python train.py --weight_decay=0.022 --schedule="wsd" --decay_shape="exp" --doc_mask=false
Each number is 500 + 40 x the weight over its row's rms, rounded and kept within 0 to 999. Layers, rows and columns count from 0. Numbers have three digits each. The size before them is the row's rms in percent of the matrix's.

# layer 6 MLP down, 96x256, rms 0.111, rows 0-25, columns 0-255
088:551518502534560521457546474572541494564484485575499464532481455471525484501528499538448463450474519470503492471473447474445579546572449431431539525487578506486467504603508566443541424503532517534497543576546475518466573459525524499495480546550472527491488523558498509465488511507535494546488467481573509477547548541441490526527478433489511435538496479494529511458492472498497472486473511522510521499537576561553467478480414536427591470490426410527477455537508441556447491448543478525473525483477536425471534540545431468530521481462481470492509594515486516511530555493548503461615459453494476485421444503561576464519482469504503526501471459519465476493515454512481492534545511543485467563543558553503485528461543441526443585501535551504524444471473516458495457479429491
094:480457460564471505568458459507505466485418485526423543565476508428510512585485512611537565551486447470536508452445592535537497507570514458467424410501425508440514535503500459494517477473536536492478512513510491517515451511576523445447450515510434527530496523534489521447498449539439520518520503493511542498569454471492524564481514483441520460533464457488521497460530520447521473512481572477478516538490577496513457494531400446490413500467484482462515518490476470525463547485431503484625472467475545464513479507506533512484527500481470434480439479490479484517494541472419512503462451443450484472474547517399522492547485458514524522442518499463470507439541497475464556494520496441451552503484505503479530478457466499553388494506528554512482449496536512625509499420456488
099:548532488555461492501549484523491506432532461484441463549550474439449478405531505536508516484523443489491506487536524463453497543556525549472447478513517508429424492521561572488525486571533550550548435547503485426583496478552487467439530494536530450455511468476479572550475528498578444542531490482533522501495580493524515519432483493558490448481476576509505524527524413533512469435529484460478589546558554497556459489435506398530466565526518533494451596487445488486523573495515485491525510469553462536502498592510474465561510543465528452489521574503507509508520457460525469485531521573462549548457489520415556474497525576471458511530523540458473504533520531499510506530489623476492533463436550545551450563499490508527479506501452466476525523506565471529521513520507495
099:398472539490462473523530499454468577504531573552494488472457518535541440553460545529446492535468490476526641512430499468613544475463482515491480481580512518540431515529468565529503451527446567553500486455449516588426500500563504468482535479486558500519421556496492531434498461449579483490473479489500424582471505472479493533491490517468501529522490434526511465482447527517507522458487508448408478491545525479444498469522476465459515531508512492479527440485498520551541505519445498617515494465495440441513504497541473540442467452558499477536541441530482497480443543496476450526505523547529453472533515487446555508513446482535531577483486504586493535555507526465439444424500506493547508520461537522539524499453510491509484499531559480574424508442499475518439461494428493
097:540544465528506559496513576469495522458497495540542585463460536471454516498534533579535506493551506557511484507475558434485530490473512513454474458466425458477515489569491554526426540496537487511489388484507482540461585477457510459498520501432443473508580571531406471487499531520508482547588472507529565404505500499561545471501468512550508521518459483545422559531510458504587486446514508496538453525492457526484447456499509505468517545435502478469518459446480479541427501408504619444516513527498535506483481497567474556539504492472459430524446530490497456555532491475615458487494469496491503552512517482519530555463465517496445436498482434507534501527479422491539583467483517469496463457529493493579474496448429420524524520542515484453514504549514539518507556530528521
094:534586504488533528550540501515478522501511514485454516461480437471567471525481525490453546448475419514544434533455543508475461445459497508416445377490555453522510490528544547455498469473473497479439557486512519473447526495482476479600526474499526430541444437498451480490524483608525478562550418548489515486546528531556495520523502513507454552500485506578549452560518526551442454555503492480478475523542507523609485458408570454486486474482428541539520499433503568530490507562576489496478435533516469574492543474499520442462447462531475517489496481462556465541472405520541432522448574480504469473474506487469456507447527533565479493512533565496442485493556530498549463470465540483466529405481515519475530498503454492509512479528472463460564524551502476471548503500522496
102:522426543506476504539516451536530497500546499549484473469527533466522488530501476522531445520500543549451410479469446518478562555529476530469548500548475495374514605448440533523540475546535560511543457457493497521560467426468413550431480486505551481468426498438524529501537395530509519471561460493482517526486501557517470547540498489556558433508512470522485533496513491443454489486524450483522482425504492478392440521535531464527490556449530453510536475404517592471522429492467523511548485464552467543489429516525543483422565480498502434468507543528503511492454547542548546509532478499478504537486492527506507478506522458456484480514521478581536579519431512461466486499518557511500598587475522542453520574414477513523517459458446531505464489464521538490482515505468488
109:509493463465558481434530522508565490441534499501585489493511514506514490483457383464460565453521522537509494501535428456509498472504421480479576520539560561467590507571464472478543506490467525559540482505425542471569440479467548500461498411537461425453471532457560567498478533503523573509519536508498481488533503538541485506481501459544498464526540538534557506508522513495502474423452466432536519515504485507478457537517513517492490428410490490460528455485512586456471499472526556497457463499513503438504528457491529471574507570497504483463541434463510500493478531548522601570502529520540538553433515557494491512560453515502518525498450444497523504530493406544501492473484525581476583607530559474466483474476522484520510421492495518427583495485530445469533566452491525
095:450436553507464381536501499484455469549541476501501508447486539529440523569532492452473484455509395439533490554519544504504495524489527458497520461545511478455404530484488574453430502489518404462507487519514450460482557447531488500509514424462463499525441542419479543475519422473503502460520479418529492535477528434488518458538435433422540476453503490579512466421423514590531559479562443543435500552491486515589503425540588565528486505508510490576519463501541529526526459532470429463539546546477491504501488484502515494510489462426458496556522496509498444487537533510506543519499550510483531472435462509566519561516531506513503496555505511499483489497492507455472492477475529491440471571504458483498457502542525500494562492486534530449482472523488479522503509543382414
095:500494512525496525445478513527482502478471520519524478462543453486549558531504451507443566498523585412530502445530426438464520486507483496515457493489598477599503595498424486460491472477450483456505464572463526446523519500537488550556499456529481504518486503505476541511533441588462483481482525487464553479541526469422503543593481435529460567468490400541471463477498449457577549508483552552500502501520490574506463464460456453532577466489517515458552502494572573535426445491490388470549495507533459494516531526496509449498534438588498452459485442457529479517463480501478514516527493470464504479492487468458467499506480464530549462529495413544468529493451470504451553471460480489410506456509437526544481450472442495527520536513455565401512502456528452526542458472501462
094:473604538491546484555442562509544457465521503512454453525494494508523496472506474554491505533488540511472507637483483426475450464479477496523467501490533498482461446436552541459493436491502591523462529468536490464479519477532537478499537477506518489501467481483459540486503569515472506486462438479582520492519525480472556473512431549516427504394513568523542413535499493497503548511543467441530570474425573531552544510497526492543497503574494569522551465507448488447442508444510528528506574472529528558424465437589501459521486472544489515481559538520534521475562480495511501495511472481509545497577471503531425584467529537463511559532565545576526471478538475488544508501479533519513447465540494550526465501451396454525508610466569478479494513517520546551446497470531514
096:483473408515531521474578546477545511532487499512476480541481576575500513533507543570443506441536530506497470543487524488491481494497463488514521539521520477476524528506539459459424482471518477423527509510470526576527518494516475530507421492519475583573522440560487509473508515488492424525472549460473599617487551550480550519466471474583490524465547545536519461515506443480431498467472456495491500530521531478476470495506527481538468433443452519607439490536490440494533470480539464443496463475436499472591478454573552500586519470521588558522485520518525503473434481434464498473571497447494459570521424493486509562469538441466519458524560488527547511513521456506571519409486441493417484521469498461529450515482516524510477484483458478528480495521563548467536599480486544
084:528445503502497479457517485471541532538482476571552526503455445421529479488490460495508484487560503547456556437495505454522555561473456459456547459501502446402517412501558545496466524473559521526432512489510453553509653549510499496524485490502496488492515471548526536509525527508484536520480425451482499454516512398530384507524509544477489500519503550431525447478451495474515505427528505544507547553525504563548514537595514474477549574453508500539528501592494556503511507526536512472481520526537540522501529484487502434583492468552469430528483465441416491492513479489521543551448508538565496379515501546495513446531435501499519523465536476530552527477472499546511496492433510485472472478528559469514474516505454544556440444477472467543462560457519512417425528493512559
106:496514588571474599467512499474498497452559479441538479501522523489508510529536521477564531591498535445524558462469483464422505474494435447479435479497544501419531409494471481555479492470493471481488538488453561545542510493429466496525476524454497537464443479471493516468548534565530532513410445472498458490547483514493542513485524545445439462495522542466546477457601452471524462466505455419561492517601448555507527498519539514562491462461504486551503485582540521529512417574524519511477460499493542504581559515541565555431559445504406524485517491472568478501561528452526464489484511494469506410455469510491504464519462477459512559477474565479489457505475550549389495507481537473543522522526529491486537462513495501470534483557488499517526539425440487531500512489467437
099:531505566489550472492543482520504492498491450464445427496477566548492475495550447446478395557453504529448458563525513474492490535532588416552571524469515451536457500439494547459455590514575515518425514548493482467440451475414456432472537481484520527542466465519513504519502495459546515480506469518521506479474419551431478495512478419492522473449550529455518447532469564484519527495501497523443489554563585542502445509506587476526567481469511463486470525438473549501547490502439515513487473513533528464502530554543518499489554464546558449449502553488443470477522502409477521428484556468521457522506506467536566495480585547472566544528472525562503505457462498529470536492396478551499595510491513433517453475442525511532482429480443510467501537468507491511552505489482477
102:435517469534531454484602535531462530550486476506460517504485408529491453564481471497530528540447506538443534582482437453481501557443518440500516509517463476481445509516569542611505478459543515535560435473466573542504446610464510455476428467467540423490507491476472462495499553526410482471490428466530496545500508520470583520489488499530475483483452464511467469475470485470411486509517429443452513467508475495481434463487537526525492479436500466508446479491499500535491473514487487586480517435468521533453479530491489523487480511494400563483513502515496497504474549526573549547511442495455550543489447416535559445518487422523474510514509466511512538499458504445503464522517578461452490477563422528550491562470459491537566498463545528441513575540580488442499552512508521
095:494465545439477459503525503556493475458484580539532577463518564502433534509497555422510532508525505533517501512477464514482593446472522543490464483555522452537496446443524518478431494476482420564607486517528462513490537473468490539504486447513560524453544486446465517473488443523506567555432512478501565524489471535481499520551537459524488517513432522494497514536515464469466530585525483482524495498433563550557525509497498546528483469414587548512485489478432469469568459468492489490446395534496500477417530428483442514508526545568522406531515541478448533499540477531480469530507520469526500432545558508535574423490532467534496490515491509562504434469522611570548473496536444520460507445486550444516471485534542467544473474470485439481517446479498487558473420546520494
095:468508503469462542461509524521450497458417594484496525570489505470450520491406431430531465488527488454461476457422465487530436601480506482488444525482464491442532458509446533490503532494558515482498550452457511491500514498518519441510520510543577515576507490516546549521473459543454514485505565479488558526526536483471468489513502514573590483439545444446612532423491520448541544500477530493491532503502512513501476521487513484511481460484502473419462505515496542480507425498511473485476484555455536493479590519523417508552368449566478524528493448562414502452478459469499521507436459492531449436532534480539487545548484564537496537392458489484493526503496536546457502516520436458506498499418490509542547538516519505408561476467475488519505575430505465480538520518465522
105:539515518514515476417521508543482501528496539500543520470477500507538481506553602467483538522480504482426519533512536531534484568497538538504526516531584539467474534504413502478490517605514459592537469494483478501471481463556481497565554560498500485504447542463461512516526472509566511497512418457543500488516466514526480526569475427498492518490468489495519470517537513438524472390465454590507605505429490454533514519408508487464543491489552493515543447452490523462505466471548474461463454451486431494434469593551515456391478456524532531493444512545612441522541515461440479462395421444508472561524515529529487528423503530476387534536492509537487458495532545472477469483547499486518506513514498473538510464474473492512523462414495503556453494481501519483474462560496479
096:478567449451464395552456459544511459473537490488461507514465521600502491494512501449506504440494520458470499503519491480477459449509463501561557497528472489493535550457469479479462474476540468427541432584513487490487490515501457449520471588378449479498476479460566530502515485456415567403508514480507417564450441543473478505500458511439470479494513503446458453463491445480477491528486567463496541531538478514554506497548490457493481522552517535425484541535579497461554521468495542488515555505379473461518550470485532542407503474538502534504538418519492490454553500547545488479502484543496437470441458503524486525521479446506508554514542517548556576511499468451463532499480501510525503498493522580546474514485548502439506489612435478449513430508483421487526468428476499
096:492456451520553528436476543473491577494473510507452511498436430531499543500503499513529499538559489435517451507441505526513447469484507603476488534423465418447522412497542496544506546448545504531486549523445497523528452492487486524518512517470501459505568500493497486508488485465582507457448498549503593559509479436466531501509464463506467440532494528482517439525401524549522454531490519515535474538450495532464530506532529455479452533458503444530455493487558553488427564553547503470479467512504547530475568511572461536542523483463468513444600566468517462465532500423478453491529516511505499479560533515473490570477494539425504487497481483460535456470504447523602516561520431492502489573468512587569528511483486458538500520557510561342550489509440524503506528514466546
096:538477470537464429527493551470568453502531460431528563505546485500401546507508481446571506489499562496449545493457514461525542592492470560516528524454493517509520467467452504553466496457513486545449547471483518511520521495481495453454513516560411567450499516507501491533460522499531469516605457557472575438511526501495493538476438480462489537477555533543478484539546548452506469521549440456481455465543496480523545477463513511442481461500541435569482476432525480553525513430608426464501493549458461493533485471509475520425475411444526467519519564525520492492532480484488615466506481521482494528464514529473586513457532458517545503497587473537465447553502477527511468542485511531475440512508482483510590455590445569466538444465482446496459493409563531527525486494491492
102:543628522480502497466399473462461520564540459566490545476462533518535587541482573442459508497496419461541510496557544521608463492571503560502533461416492527573515512432497525541478482482559487420482574504458502474576494428534470477452514467515507526563501476516480527518512512509477456476566494515527429514572474532501573531556511473529509541543529488514491526505562503491490568567517511521504505481415466482513500477490451506449532602499496457497569537411542460469474471448518530491530483508492554517500455535533455536517566461459495435479484447529531424573464484480481532518506555529486480485547542519511510504548469424469549535475524436481507504515497473435476525505553438556527515489547598445486451503508539472504483544456459468513508470552505470574509503520491531
094:444531436420453502498500511508471547505477539524549588431516495429456496540513500467569516537507489493440501545490479484455500512446438507535493484501522454492529479458512541457549499461431542513488470450547534553627506493513474508511483517486505539531566471542533582532499518458510429520470414584490488479540460487530543535571499503529514527422528478454511495576443516452526461539510491497506449474542463561508447536399564459483595513474531498555561553589451507467451483562485491469512553524569619484509473440502538485488530506486477473501511554495514513494525499511485448554532423499468538589549566485548514497524461476509460481494566485503483499495499515509548503467473535509530508507484547428495500547459459524458502477552515513522506523379447477548529491502555601
100:486520533476469578506507415523442506550539513480504475535475420492449521493459554560516439471506508531553511539398499508458496445500457471545475465597575508476467512459459455549553598541492528444537511477568525464479529432492500504510542483484471518518447426478535466506480449559495541482498502446503510553497464471464497556510415447510537495504560519537475542539496462569519466469527558490498521447533522442488456439519415449533504508493490461552559488432508549510498488508502554477508444442490427466516488469473575443501488508509486435435457499503485470593494512486471561542452446435495536479578483405476555498451538468538520572448524533549518519444440525484469564442427528480489529504510555532485414520530466515490493539569495466463505503534473498560471559449476493
096:516540473493480424468495524521550484526520519525472466582480420489478530420511481501514522534507513499520567548495511535442489537570374479434562575513536437523565489520507502513424469505507500585492491503433525501518481504494469521518524541517494500485526500561503569640488484538477510447453453631508510448499540509554489457486527494583497500467487499466488473449540469516449478513537559498568549489502417554462523507489515533491546498469515475538419536459557466533537455468485514445461569547569503448513505525502492486511501525491448457468519457509601565495547475499476459448528477469516512539505498488492523504473495555448552510527545383507489487542502450523435513460479498423561499493523464564463489484567538532538549521499509471557551490581553497520449463486503578